From a checkpoint of a small transformer trained on Wikipedia: capped logits, 954M tokens.
Each number is 128 + 24 x the weight over its row's rms, rounded and kept within 0 to 255. Layers, rows and columns count from 0. Numbers have three digits each. The size before them is the row's rms in percent of the matrix's.

# o: layer 2 attention output (transposed), 576x576, rms 0.0359, rows 236-261, columns 504-575
# v: layer 2 attention value, 576x576, rms 0.0363, rows 237-262, columns 504-575
# q: layer 2 attention query, 576x576, rms 0.0379, rows 256-319, columns 504-575
# k: layer 2 attention key, 576x576, rms 0.0374, rows 256-319, columns 504-575
o236 091:140098157128134130117085167099120181184140131174130107124129156136127111103106130147146150094129154126109142156123162110097112114127116123099123111157161144126073134098158125153144130102151109160111120142142112121105
v237 101:095127123133132184094117149128133163164164149128090133103085078150136133121161162108120165161093154085110118109135137116135108131117128112138125151116139137112107159154143151113121148125116154142082139147134111116078
o237 086:128159092094149120109128094135139129132086127111132124105133123118133099142144151186178145147148109145101137121158152126168112136108114137130115136132146184145124147106221108128130138119116149141109107065153121122139
v238 100:128121096129108119136137066142132083167132118177153142174132150144121159127128142103154166102162140098096120106130130135160156122120114160106063157151146139118119132177138148162148102125142095138107149121093105127167
o238 111:125145137127084101078132150155151139110183119118140143124114093141112121148115105112189136138112128139152132149130148127113141106107091130192126091150094159111118136095162114116145117149141130148137109116127113100105
v239 103:108111107137086131140133121171096126123093097145086139081098124099139141110116131161109100134125145172083137140119090129177133104144115126119038103134151132151145132140122101150135186089143159130115119114133101114155
o239 088:132108154139149130096094137126101145128155152174122141106152154131104126138094135145116105108161109100134121171102132164138119125151115113091128127157103113107131128157073112141120128123122138127136161135129113130116
v240 098:183135128136129136103144125152132150119157163126115135114104167118151149125125106146166157127096128128136177128139188126124169141116130125153111094120117146192172104088127137103143096128140129134142142092095134090121
o240 096:131124107131131117141137112151096124148122162128118083086085096148122135156143150100164149089148098151142091123135105150117138112158121130097113133140143107160126124148114147180146139108131096162118121151149105149146
v241 095:120130141111119092096132134158172176111157113134105138110119173144115098146115146101125140122104130119137080129158114145122093124127122137107126123130107121122113194107115135137128141198153096173112126146135105145123
o241 088:102117115105107137129168079123072109137169125125101076140137138114133140116150121136093116143144148181165157111126148104132128132148135122123099099150161123118122108167128117138100131134167152138122155142137168093135
v242 103:135126120115122117154138094134129140142090090136102100110112156124135105126098149152149123081113137141114166136127109107128115101116121179129083083132131078142161124165112089119128107123081126139142095124140103126112
o242 110:125119078119106121131121113133116135100158130116100135150142118086113120142121129135104163155144126088174104124099106161166125065129144074094178124168138085067141085132133140096086131139120128154072142184119135158135
v243 095:112126152129133178162151122149166090155163166166113120147095144164168187112092147165148152183108120157146063142109082160157160109139115095161079112143134141105156128157111088142141148124100171096166115113130101123185
o243 099:143119131132083141135154122119135190114144153148133172146119150132131087111094115130116122106158126105077151115104108150147144091138109114097130136132147162135144120126103132127148121139110141157095114129107110080098
v244 097:140150132156154159095127103159209120087098123111152095159107108173097071107142100122137093116135118165181112141147145139130118143123151125138159097132114132143153084070124102147115112167093139102106112129139131147132
o244 100:158106147159088153172141117150092124107136098127101158118141109101154135136111118099145129126123080119172117170110143160103137140127115136153108138151115157123081126153155119148130111101117151131138149158143146118130
v245 099:139121120138160112107160158123147190119128157127102162122114108147109157144125150110117163180099122135141117114129140131139106115145098144146141139180133144138150174118121140143113114135113129128122113116118141130123
o245 100:137151192147145155122134086128127112116095124110106135143074170126123124156119135132174149134119104152097095095137178133136103176104123150162077124119117164150128183097138131112155092126137124128103118130088136140121
v246 098:087158107134118107105106153121117137119113129142116126077149109072142110141123134151145095084143147132141142114119095110131157110120131164126109139107155125140076107178123117131146105123111080204162130122140120084074
o246 097:123113161113121099138147154142137125148113136100133145093119124134092143136100125114102159071146117112116162153110175135145154141124153104110119093124131130132184145148122133105139158162158124131140129133164131141149
v247 100:106186155140107137167138150140134141118162134118090085124125130129118127125130112154103144140117154121161117127128193134181103169113103111150124059093120115147176108158133131108124137142121118091164107157077127168087
o247 104:163166124146133142144116137122106088121134151160156145140110056138120077132094122136088151142154129140076125158152118124128128128167165146120140141148157151133103100125152141123149117124118122146113118186135121123133
v248 099:142106119146142145140131147101142095125115120146172088121104099139125150148123070140156152191106114138163123118122117093129184145157124110109134114113158150174119095131120139138164162157113132101102133114103136123106
o248 105:112122086129105097074114145109142139107170145141166123138124150153193130110105166155142130121107130138115098120155128095138127138125139158138113147149126107152136129110140146138153130079080138102064086139144125105140
v249 096:122157157154127154156132101152152133147123123099163122164132119114102155120096162140100120122160149127131158139105132101139140126165115100137154125167180103126094150102110125126170161126118143153124085114096114170156
o249 098:162106103108109113101136161099087158136095100170083127148116165097100121142109120122118150146100092131148161096140106098095100131120131129185148107150120110137140099124167139103114101124145138100139123137144144105146
v250 101:123136096140125119111103122119116156145095151107085081114141127112096143126138188118129131078069123145142108114144143100146074135102085131164131166150108119122123152129129148077090135148088152135113119139122095139097
o250 083:122147139139133130131112121146137108137071156138130142100131152098099147153107098134151132168165112098133136122099134139106138155117121094130133120105141205165165141113178124153161130152108147166144122162123130106129
v251 103:106155138122144137128053140147150136135126167201129108175147137151116118142138118166099147121170116106159097083114082148119151134104100104145112085147089085131108122107116125112082104170134126121124124138112140144098
o251 099:126143154114132103079153131109125133120089155068161147133097108117122121151116144151124139136103100160138149141134142133158102140130143122114152127173127078147145093141166140168148154050108085093113155127168144135170
v252 101:161136173125099134150138135075138093099126164135094113092132125127146158138158118130117132146127123123141155125135098143159097137129129134149179117136129111117140105173126145099142137131130132186157145118150144177129
o252 099:105109130173153110105134139151134102141100117097109130132122105100122071160125146117160119123124118093122116111153128142149131203110102134122141101164080137109130115128170148136097139119076101165128131075075108154126
v253 098:107158124116147175122129147117165140151076144116106160151127133153178106157119164118119130149143118147150159151133131111097139130159131113154128151112101122126100119138110155137104150159103142158142140140158153133157
o253 092:163113155128127090146123113125153129134101139171109132111123128120166146139156125121117131114147125119144127135142090151138131116093122113104124115122141157128107143109117175092115153121108142151091173143135118109117
v254 096:169107181176146089133134152121137152128154106129090128147143161115061113137134110123125125088128114119166153194145111121086115118111122156171155161117115112132138102122141115139121130136095125136135137103147056082169
o254 103:087113114146103137095120104125117112161108137129103122129133121166122161108138102146110153149142117095163134147110156166145175122132083133147131131130120126063163191092159166136136144145115185140090084183099135153134
v255 100:164128116135099124151131079130171114165142120151121118140118173083097106144148094129121164165138163080123133160101111168129174149130117134140105116097105095135163117109142158102109144149147119162149134174162135130129
o255 105:106126145110176154091143130123102171094116134113123130124112121110106130162156110149122123140138150175085096129123119089116103110115125159153119129116123157139131135076107141177137134111134140108109133115105125127159
q256 139:099145150123127133125122110133089133098121141095108125137114127124114145140137132123144129140152113089138152154123145140094155146109137109101132129166119100106125117119094150113151103146125168127114185144109166105135
k256 126:078136142124169119109135135144101122086121154119112151134144113145120142171123149148115148130138114083133128147079128114120119151147132112096130140154135124124109124114047167123138113146121144108105203139128132133137
q257 062:126132063106109143172148104072159149130125094177137128139112122087155112125140160090122106095109126121133112094141125177148113129132168110128112117095116134148128140141154126090113171078120125145113093138136108145115
k257 072:131109181152132161108114172139136125143136127111103129136094112137123125132123143118126109109164125136174187124144105106105157137105123155105132174070129103095119121147148166132158109149125173130125119107103159097103
q258 071:123166152141152151115144114131143115146098152131085158151147124114160140124107128158161110141173118132153074092117125148125175110104126154096097105113111125138098099148143122136133117112131171147138157154127132123141
k258 075:142106126095153107110100134115116147077123157116145143093140120130111131144130142147091109124085149110145152137097162080148117113154157145123160180138161148112107159112089161166128117102139107128072179120082152131114
q259 074:117107147151162105080105139118107119117120174079150164155152131101155125132111137123088110156156148150106182147086111110115127162103127148153115117132156124141135109128073166127154109170119152159123126110115149145129
k259 071:114130134125172163128109136130124152111099135127108123122143113157139126153145132140099139121117127117150104138103145084136138144121140149098126155135154117113129111124065152129113131142115167109110193158136122119117
q260 085:119137125153114132100149128141134094110138185166146111174147140125147103109125098127123084134087141112110146126109132094141161145133087169127122125168123129128126157095134148105118097097119135104085092116135134103122
k260 075:142123101139134073129151149109111136123122119145128100114154099103164122097116156145161136101130111152088142145122089087096146154154158140144133152136148132114175122133076130150128159128093110151139181129114113067131
q261 094:095145147131106135123125080142196165134118162135112133146122101097167094098105173114107095102142132105163132115167137139172114154158118114134153121131145154116120140126141107136149171125147127164158131108168156115124
k261 112:105145113123139130128120171073105147098103127098146108179160135143094130145099149154121133168102155112111099131101140096105114171160118165147144174128149145120101132154151131143146107140119108136157140094129156135114
q262 102:120105134109149147135143087112114146134118097147153123136156129096135098135132115117117159167070133174126094108134132139110114154128135182119109135157086114140129121113141145104163126154092111172106154115143109175112
k262 103:131124102134098158125160135138132103128157119141131128100128131172117124115112134094091121098139137110127085105116179143148121133109109116150120117079136158109171167128134159166136138099106141099098126115079163104157
q263 086:119173126116159132098154112124149089109162088130148121118152103150109094098144101190131130149115098117104092122142099120132117131125137155155086150119107112089144118118115104133111169135118086099125146172146144111099
k263 098:141165115123095118118177111130130164118128109091160135118133123137127150131144136133143086181122138102125121144150148101132126122134142121138127101126138113156107122143170130101165168111148091167138107100165121140119
q264 097:145121129127143156093110177088138131117153097106145153139112136115132203159111129115082142108126110140145122154104151118112087132127110091110157170140166137114116087103118154131108066147118123136171133134115139134123
k264 106:096134117118175146081155117122108121130161115142090125149149129123129131113134133149112118156134184116134106163114121140142122132127152109139126077138111097112128144106167093108154185116119146169163104138113134140137
q265 091:150106127137110134137111157087132148142153102143121115144125097110158128095123127082139130182154139122170147107130111122148154131124167160070133067102127133107176148126148123095140159113120118123120145127114113105118
k265 093:110155144160126197135121091150148119110101187140127151187126128141078102180142131128194118138131095109120122100141085169158110115090102095135091125101133120170120133129114134104120111077108139104151105145153113132123
q266 078:172096133131141145132149106110159127102141084127150079106116138140181110087145119154087140120149152148151109162137124177134099140127153142154089121135143121167142110131112177162120128102149156110130125135123126142050
k266 090:101139131149120143118122105121105123170141112076143138110119151123106172137096130125123116169127158144149104131156106129129162125121114139180146125157145080112113110148192114163173126148101134105108091127096162090115
q267 091:128142160151159139122102152133144148097109099180137152175115154117109135141129075092140134115144138120150115091097131158148081098117104155103157164126091121104050114141098174135100161076137171150139160138141146101126
k267 103:088147108192175157147117146120120131134115108158099179133122095124123110118155124102103142159123128110133119130137099142118177146115109147130121127136144141071121153146122128101139119100144144114145116161102143140134
q268 101:125153113192119110124103133146096107097157135133098145091128082097126106161143142150153204098138140109086147127131121172150164150114107119139120169146096118127121141168111175079097123052135113118124120136132142082153
k268 103:115090108132141177142141112136141156125060123146106147141147147091117084144110153153148182105134149111122130120184120133137116072109133169133135151139119130100134121164147117147137129127129096121108116163191113144098
q269 089:144124103133114149130153109099106138107065098095135131147085119101111121108132134100091135167139157148151160112160173161089143108137134124107124123154103128153144132097141130061159096107121116124106136113120134110155
k269 086:123125129184125153120182155108114150142123106160108131175164100170118104112163099116157156098106126110134130065171175151197129131134116118115102152070127150103119154095142093150120132143094179113146125115139085133126
q270 089:108157116121141133062109112137111123127111143097131134131102077123146088146135140106125104132126158083115105109098137119154112135107103125068109108137170149174143146105133117098126108108120145156083148120099129136133
k270 073:127101173178111129120154141138140122090135146125140112125110152097121130139128145142149147144145135158119162132133129123171165119089141137121126151106168130100108139137116101144136112121123133111140143137131151111135
q271 103:167084124135111144133115168141153121176131102103165126116127195117093124111133166121115151100091138138156112151140129176150104116133128094122135142150108144122110139147146156142116135112063135169124095126095114155097
k271 101:134118089155154141136119136151127140117145159157126126130147119112100122128147145087115129149169122163139108137173117132142099167138113127148105117130192107131122097115139104107122110110120169085149122097145166124140
q272 104:127149106180118136141123121137147155145152130174086117132131041174139081163198168170137116108111065111113136117141081089134126151117103134186108098161123124093163151165126143144127153133128120120107101111114118110150
k272 101:122102126098154100124167147088127164085141146127117142114119121139084104116138126138088163156132111105159161095179117148165155117118152126129120152121150139143102158135134139098124113136127121146111133089150128104120
q273 087:089076131107135132134104103108096133145133132123153127137121156105128138157053134053111111155098089134165125090109144172111132139126141155125162151099140150144123097122119134074119144113100147107122145151102135143147
k273 107:130131127162119165117116148166138116126130189155095140120128125121144089159148146137129103113132127097137146145091094118152114129134080127110102112138123106109121119088099121134122120140153149128147143120122114169139
q274 106:123139132154124103095130116095162091141143126113124118103105110117132159120107120150108137106174092107151106150122096106120148145137089099129095142118101116091110129154112143131138170079154111155111087090124113133138
k274 104:128098109140153126102143128157106092097102128146113163173130092115097054120122133116122093100117137107145125113129097152154095127144086152126148125138112130123151162121108116140081152106105145147080096114114156093130
q275 098:146138109120126123132123135145114102118136144148138158128138180176142122145121146141142150118153132139186177144150081130122112147110114145128146137181129114081134141111136147102137126141123128165085141131107195096118
k275 099:125175129118133149155103145128140143115168116122093119108073104107142147118135103133172134139137147144103110116133148143161131136130142088135122141130094149121145132142169141107133169140140151122162156131150093131082
q276 103:111135096105155124185158134149134070165093154146165163075131143142147152110173152112137185099114124110160101070124155152101168128111118091096089102059136129125144136138129117131142134123115094177118108122118119122129
k276 103:144151144120143133087089130106131107101092157135146106117128142109104126124135146132090106143099121136139095103118112124115113122153118132135174157148199100146081097167125174142117135127141108113160141123125152090143
q277 100:135172149127187105102112105113171129168089121113102120122123110108125118126112175123143099167141124141094104153109115140142137182124146105122108111126147133095171109127111083098135110129104126132152130132097121130140
k277 105:140095098072121125143148140145125145102090146122137121089135147111138123149118137134131117139151121084135110139069154129135132112159115162129091109083148129134132161122117128140131158150061132111124150111137184123144
q278 103:086079115169144116124116133099079166139149150116131150143103092173132118142110146103173161163132177116093148110129185094149134089133147146160118112106098139137098123102126107120156131142140079110097133162173118125145
k278 104:108146140113145177130131122149133167114108144134135120110156168093138132160165107116119111123103111126132090154108109165090118155160121116100120118162132177120117132152102123140112097148146152113107157168148084115138
q279 117:165123135129069156174154121104128131172121092158143122121099144130123105070116103127145150172102107120114096093181140145123133091137118133106110142121125114156118117137157097139106175103146110099160084145144117128121
k279 047:117145160128188146099120161193143134114126160115155146185138116133133131149162136141154132149107125112160151142126108142134118119135133114108138164176119117111126130095077141122153113142161159109078157124130136179119
q280 101:122121136142131085127128171102107149140123132142134121133143138164145136114147183140118102161146173109140127127135116167125154129114125096120144151114128176087132129119106116143127123135140099104142126127113117082106
k280 109:165122113108123140141141122093152143092135076169098163121110131124152130106135069125159096134135131145150095099148100121112135077149126124144132095118092102127162129143177149147119133117103113127126094154115078092128
q281 113:123127114130103157083097132133104148175126109133105133114099183100099109108127104110144114110058119151123110116140132188113112160135152123123116167089138144112131155136175120105114140129092094162116139125171138147128
k281 076:132103118137141121135119127128096104097123121123112115144136108147133148171126140169119138130149108105141172127127143096151148128128100116100131149128101107093136088119100146133137132130127157129157183178137157142142
q282 102:108122120116160119128151127092122186147094114150129180071125122120133138137119111149091178184103138122188130089123098128106083116118130122170160129120117158155122113128130144112125120164140108094163132095123080156140
k282 100:113130112132137136108128115109150115079162143135128109128154159111139138122146128139139124138164145142146125148114137166132114185123123165139139118103086104120120114175066156198142143120144120150088142168099123103103
q283 105:127091113059128124117110148154131118113072162113135119111104168083154119148136139114147148161129106126135128154133123157124150131159149173117159113135105088095120119116108096141140141140132127122115083153168132156161
k283 115:155187116150113115145139116142116117160128123142128126122116114127136107089146128107105124147108121115101131132138162156127119102137137101171113133103137130147164146116169140112106106146132100137150064093144115113120
q284 103:112136096115131094167142168172133132126128130118126149186135169115114142133106116150132116159186093171104136117112105098107091118095159145106109109130185122182083136111144171115144127134158140138094142140156113112163
k284 117:169097123145116128181131104115143151124106099121146109133152116146119139104161145097127154127153095123107163117178148127123132127128147137154091158089141151158150111114168125137100127106145095113131102143150112100144
q285 106:119125159098102121167113115101104131148147094157108107107119118165135105100133121121086127116115116125120113141182090130155134122131101133136113147097136140139148145149157108144118135132107119135163094129151098126134
k285 104:117152136132172133099127142147106129086127166112115135117148111157111157162134142131125141144156143107158113161090125095104115151136115115099134138152113140114139126129085159134113109127124149131117196128125133122159
q286 109:092128126110109139129157150137127117111124142078127101147116136131123132143160109096154134158144130162146139141133061138100111147099073096120128146149136124152103096115147137142115118132137113131097123147163104189148
k286 108:103140140152148118168132138100108130104119144158108126091131121159131094138107117106091147116133117095117103121134141129108125156132156137138117144120112111141139143129084122106111131145122151108097150117136140127099
q287 108:136157130143128104101177130160175143144112151134149132120122107129134137168169144094117138091110089097106158147115117115126122123141098087096123116162084121139174117138116114167113142120137130106119125145147115101132
k287 101:112089139119099144146138135144108136111102121102097118153112121075173098161121147133124165135153142129144105173125118154128159149110133152157148157133142130117118150103085137141105112150151121132128157141109113085112
q288 084:123141108093102135151154122106153124146107108181136117123127129124164135126118107132155116126128133162131116129173105181122127109139130137131115128082152165167125130128168091121083154079105081108141082142152093099115
k288 082:114148158148153135105124136155101125085121162090119106139165111139123144158139142128139123117152111096137148121095110107111138142099118151127142131167105108092123137122085134117143113136145173144127173112108157143140
q289 088:166134110117124119143156163096112118130160096157165122124153107122131093139116112190132142109107142143093089125137094110140095136147115137152141145113100179132132136091137077156093160119148123092109109121142102121087
k289 083:147116131158094148140147143125160140155154125150141118137112132129104147117146131114139115141099134140101127102180136117141142120112124127138123137112124111135117154135157122099121161131110101131168058118145096143139
q290 076:125121125104136147119144119123143144202116089157109105122149135127144117085136107176157126144136164139128095109154157145179173157145126150118130147108132130160136144107147134121075137136132111124130088152129099153111
k290 081:186082157150088088152122166128133120156154104102142117130136131106142125112143145128125103150118111166118122101122118129096129101097121177124111088111129150145111157132165104122146139121127144148175109108121158105122
q291 075:110152153120114092106144102106109134153152139100129108156157148142173115074148110171173135193170135147121119085124148136120159134135104172142154111109149129127129125147148097150076162117164134120153097172126128145070
k291 094:160084139104152101124083118144129116118121115164157141115119147103131151108116154145130087164117108159133144169128123154119141129120146157165163121145130121101117143123130128107187140120152118148117125098108163138128
q292 087:123129172059072138155154092101147131128148134181131108122126136138113124143116080111130133109116120090117109105145166151158113112116139103087161134150101137127165119099139107171109150125131133082149136166109125097095
k292 103:175116115152146114144092157127138085140168115148139145148093124126151102129080158147128125094122153183114104124121107121145134102096118137169159121176160129106151105091134133106152128090166115140124094161084119106136
q293 084:107121105135096105121142150145118126144146089189152119163110173133147129115123117132153139136143129114159158135157163165149138120105168126109128143145158125139148102121136139116071146077100115109148106139102139114138
k293 074:145153180112150160131107081112131122161142129110133140137136130118114115112135110129164112156123176089087143105171117084135098128118088122123087123125163127121090153084157126141130126123109117113149113132163138129136
q294 102:123116101134110160088109146124116141146119082113133148133124123135121144120143089118113090139120102150141149126147160166143114099166072132099117103141148133142145065174105099154111125091132128096165160130085129139088
k294 098:118151167138115104168119151153157099140134133115158140165080149158124093122121106142127140137159187130159081096086133138095101102117146123161133131107186112082121152143116111125136129138144132175108091148147112173079
q295 083:102115138075109113138177094100126126139137144134141152104167123133174136114112146128101146126139120175111157092129131165170147094135118137077140137082107112099089131135147106163106141112137114115132119154144091109136
k295 078:141127145147134135142109110088130162149110108126108119131104087107104151123136077123126142152084130119129110116139149119140130107096128110138110098132147121142109104134193128128122084137128133130172113114157073118116
q296 074:103120141159148122071119126141086089061139184095097107120139140135118140168097114133174090122146107152103130117109107149141126136130129126174130176134181155096129142139101116180138152097123152115132148152142185135149
k296 071:138158147116147082131107156124107141156115125103168185078121127118149152142149153146131120147138156123143120141117131096068111144112152122112154130106107130114131075134128152145142144100161099146104155083138114107129
q297 103:139098120172109101127103164136108143103127118093186120167108114115123164122136120185159118144150124150149122165074146107120108136124080175148173124124099141116125144132113115163108070132153133102152096176138105187150
k297 101:106114110129107133096142096154104117117144118126153155128168121146170123093138123121067157132140117112153154131180137111098136089096122119177169108099104159133107127124158107123146128116130121146118136163077145123163
q298 080:105111108108068156116159140101128115159133118143141141094101152138101143163112118132132148114137113143108121123153144164109145127148131130118159167152158151147102129154113124156104147114150124148159092138140129121138
k298 075:156131161120133124172091162155127110148145130173141134099086138128151117110157156168088114152075111152149140117150146153129074071102128094138099109122107103112152125086181106102122145141154109130161117133148099145119
q299 081:135158117148160129100123132101180124144143134093147116146167167149149131164095089129082111122142109146178121153129157124138127117126125093146109148166120150150133148084113113177148132144143144137150137098126122161124
k299 079:121109119100132148100145159162112122089150096133115153112127119109144123136102145148153169128120165147110118123069117110096091159142144126118106142178116152080098130088114133148128115135155128127101189103118127127143
q300 079:095118155115128118183166085139125151142091112179156171138095134137080101098152132116114135140108140103139135099160117163174104117138137126086137115172124159109107123124117105134093141103127126104126090135164147109107
k300 079:153157149161112158147164128139181143174141096105114110159115133114138093143130120171182136134150152129110111096150134132122144121125115133121085132125146144125114124135199106118127110136134092134132097084127095153113
q301 101:086136105142118132162106169124121124149152132105167143115128157105140121117106104133090158115119142170113101124135140158129150073111145107135143135118127127150112134122160112133102128098119109143108127121114103136165
k301 107:130137117099147123109157113106105127122109087128119140114110137174156131126140107117106090119125111089137111149094176093134135127173101126129130121123167156133131092100138138173132132110114111105084114176126175146159
q302 091:125088112051169119152115124097134124132093140129124140156169113111159161105168136137141090129125140156095146133145107148109138137090126161145174130106121114137099149106133137138120083155132159132126156096134109159098
k302 111:103109156118103141178146125061066133131149142106112116158141110153101150100112157123105139118107154117087121128154116169129115126116118156137087113108142131146128106151164110139131139120146117164137094113109168160129
q303 107:100117113179134140096106131083166119141168134142116111097133139156149104092134151151160123115127104129097089132185119140134112132125126158081106165146179159164122094103117138167163110133163131161110099193133145105113
k303 108:140095114156137137148148142149146095104155113123138117168140128095102129139134105166169142171141131109097109136094096094106148138121147103118139126150127113084083170091135121127125129142140122104099101124122138131112
q304 102:161119103106093107147148114112142129147147150133120149137128175133153137111142112133107157103109125139136105154151144175127146117120108093112131134142157167122167098117141086104153153155088124116122134157146121146141
k304 101:141120160119127130146090117167130126127183088158094103117097143154175140117094131140154114126102070127169106121142136138119129102114123162106134122127109079116148077135126137109113137137153139120103103120120152136092
q305 099:099140090146123142153091134143136095134089143088085102098129110094096130132144109135132156128138172146107145159105152177119135130106109186126086106162147146111160138146151174104124138115109090127157156092101153078161
k305 082:124059155190144115100152140142157122140100138120123161126140173165131134116125106120105135123168169117186173154131090102129187155123166134103121151135098129109135136118099104164111132140082137130112090161174111133082
q306 103:159103155110109125166117130122134146065110150106148136123083104098135120128088128146165112114147118151090110147143152162163114113146122125126082160120106148181098118080132112164108125121143109112102137106133100129154
k306 104:187163154146121145134129163130168114172141107186141100109133127125095141133156107113145165083122148154114131117102105163103115083129150105086113160101138161103125111137113123111117104125138121133129147179158092145092
q307 101:110087132139161133183112114126083161100147153130127087163105136110109137147098120103118130119141115132120127166109104100120112110163091162124125131116126117137101085150114104183127162104158157137155099127155121098122
k307 098:145132151131104130149113173122102081154079110115157142125109127153154109094136121132125128136130157124165109154143080150103117143134075126122117113133094139143117125129137093106134136121129138113126064120114128162116
q308 103:118124129104100138114113130138113181112094137116129123132076096117117147190151135137122156147101148136127165171150131128137097139123107098131136149143112143127122157171125117101103164122129139093159094122166122135165
k308 105:119118143113127125124106104097116150114130106143109093120157178157127098089158143082159090123135127132122145129152173114125136171157108147097126077106116128057150143109151099132121114101143103141113135072108081138143
q309 101:140128109149102121085106120136121137099122125091090096165151103129139153181131132143133132166097118140108129112105154101121119138109133148145129140107118111095142129100131116117142093151173138106105141104159156125116
k309 100:109071168105126129141148123106102135142133145113125149148132144130137109121127161115125125122145092147086144106099130178127088140141076143104109130105128119136100106101092146134124125124108154111123119117123128178138
q310 104:164161110121133158166180083166156097124114091096133118165126136120117126126104146132109125107099141148139084128123104094120131097105122177129145100155110111103137122130142126126126086153157143123097133153143102132141
k310 106:105092081125123129110147121080153091123087123103145117085125133098120131098114129167119164121131120112152147162130123123159143155179131115109137131158151149130087150129121106097135153119141103165143119100132122124147
q311 065:113158066161173143106121133130119144177109128175168074114090126113155095115147116144109100121096107150097087157141108168157105120124158124137118147109134139125131125102157106133119150156135126127155103096164103164117
k311 178:105133133141140132095105143148109128073102147110114145148126142125133126141128148133141124127139105099147158146072125111125134153144122139113137149163134130104130119124047157139126100139124141127099199121099157118139
q312 111:127153124128117118140122140101100117114140103115111122167143115123138119149112139133155120124121150172105141154127122126172109168135118117176115153162165136177126107087097131115114122131130124153124105129087128151137
k312 101:129144123080154115132101102138100093092141129107131127106142096087119151136122122145138150093141113082136110144073174098089142144122104205086131158166103104088083119106125139118120152128104129132159160144132173123166
q313 090:145107142110118107166102174136144139096092141135117147138144128108125131159117143148111120131147126099142140143097122097127108111152084103077162091144160152125141158139114110136147142101127090084098136165101177133096
k313 141:098126133129154125115129115094141113143151146114118120149132097150128139141134120134107140113131127120137152129059123108090136124137137125133147170138115129122109113124089156155121102141136142149084186116142121104136
q314 103:182120146119131106133164093157084121113142096106173112142112135115133139136114137114133091168082131143151151130124142156163128110113194111178165088071144091144143145114116134122149188159091109124133130140132079091130
k314 105:120137081145168149092114128105148130111108158127100178140118097093111125135111148104114126137142122102135127163117104175071156147144078084096131149123183162138097144116116124082107100145150153162102123129131124096077
q315 110:187164150140162106148135109105130119112110121126125097138087136086148123124124109161159118146116104148151076138130108122167121120147129130120124120147141125075142110107160098139123104185123113166138146102114124169118
k315 090:099174123129125142093106139119152126115123153146149129096154142106104113124119146131085140151084101105103139108087139109086125139186083139128141153145139132122106134140070146120134103135141141121120138128145132123139
q316 110:115112102058130132133135130116140113159094106151117166140136136167129114138104162118167165126139145128090121123139085135104058115118154114158118110098135140173117108138151100128109143124126085102137127155135134137077
k316 095:118119148142153129120128145140097133089121161127115131109161114118117137182129119118118131159150117106143136187094117104123143155116153150111144139176122148116115149140083161130134114142109159104085184142116126129120
q317 108:137107100107144115141106110101125109143100105112130170144103097127136157127146160116075116120163133138143134081126158126114133155128128148079142116136124109089135112171127119145147106140144143149054149081094117138166
k317 082:116105102152078165120153155141141151139153129130133116111144122116121073123134110160137141147102123157146153136122127164130115125107112153154085132110156115124115173178146147114127119102115120107151077154106119142109
q318 106:111104096099115135146141122138162119094161137151125144116144145136109157139114094130095125074132162083083108159099136178090119153142123094131110130099143111115165118128117137138141151135164083078135136110115149084118
k318 103:167129156123109163142102111092127119135114050147123137150142102083128134091115114145076135139148105178169130109148123163120106131124117110113105089109102146133128137117133143139122152101151102136161100112157148163122
q319 105:138142140135139174148169112145160113119109134140111121138099146132076133132118106095104139097098091139081100112121119123123137127142147125128151127146130133121104092145138158125131160143115157084136141131117141137090
k319 105:102111138134147109128132153144093113170074156111129168152119159098120140156115124145130146111113145121134125169113133140109142134163115113126112141164145093145139064161104165124165160118135111142130149107128163128134
v256 110:122123129133139120196127118156132117120080091116161124126115139100078120113124095088173105127139157087089115122101135106109110132123144127126134146133110087147147107113122110116135152135152110098097133136131097166117
o256 101:165137100146117132117125138098149152116066087146087165145096099133138187118081110122146140161111151111155187094123132100120095151147146096124151142139103118115145083123085127111087089133130134166132145150103134141139
v257 112:134102144132152116114069141168112117145188097133114150118119098121124132152101157153119094127157138128145123115152116081138150151148155199105139146129129138150140144158127102123123178129134131146098112130104124134124
o257 105:123113099131155152124131098111180128088098130104139117100121103134162129119140123143132154126127115134124114158137142130088124139112161166082175135112139139119131135110148135113121122118102136118152147142134104111171
v258 109:121113147132155116133118162099126139126145103155156148117132129111146178095117127108125109136147151148152136144115156168147129100137142115127149156169156121113118140100129144177093141143170147106118117171113148123113
o258 102:147112118109069154053082105109144155122065068140188093095138121127132149107178135178137093097159148134140135121118108159090157137090103137111152100094118124092135111106141145125098130106108118107127134105143126070109
v259 116:110136072124125153115143132121121119132095134147145134167125172127139097161127136105152109153150095126107110152119152115068115157147111104136136133105107127145109086161107120118135149114102087138128115092135131088109
o259 110:101157148126150143138142164149086141122128189144143122114120113111126100114108122105132136074109132144106067154103128143144149129072160037116118144155135150148140117109108134145108114085138105162107140162126124158138
v260 107:151127089170152119174122164139118177140155109168130141144113130123127093161153173168095150116113152135094111093111107116120118170104102136110070143100130123152097091117138126102136134100096143120106094164143122089136
o260 105:111158121119132148124107145162127111132150123100145132110123141129143113133097126129126157113158165111119114201108134117127135139166108129139121104136103105108081118138121108137177139095168129097116104134153147103078
v261 109:106122129132139125097113126122143106155103088111152143134135146155113136146182113115136092155115131090124165140108116112140173143091144152152109110132112140151115117082127113101070101159175132111101142146127153108107
o261 106:081134126102148113142136139111114177123099132115135129193180101158097157143152121112133107147119096114159114112155124118134102127171103157139144163123124127136138161177152128155132103170143114150066146137142144141138
v262 114:110144134132140089134137145118109158151117138158101118136178073106150101138106122206156153148100135131157146113105119132177145169110132131141103138138126142131115121116122143101145145110112142157142123154140132209141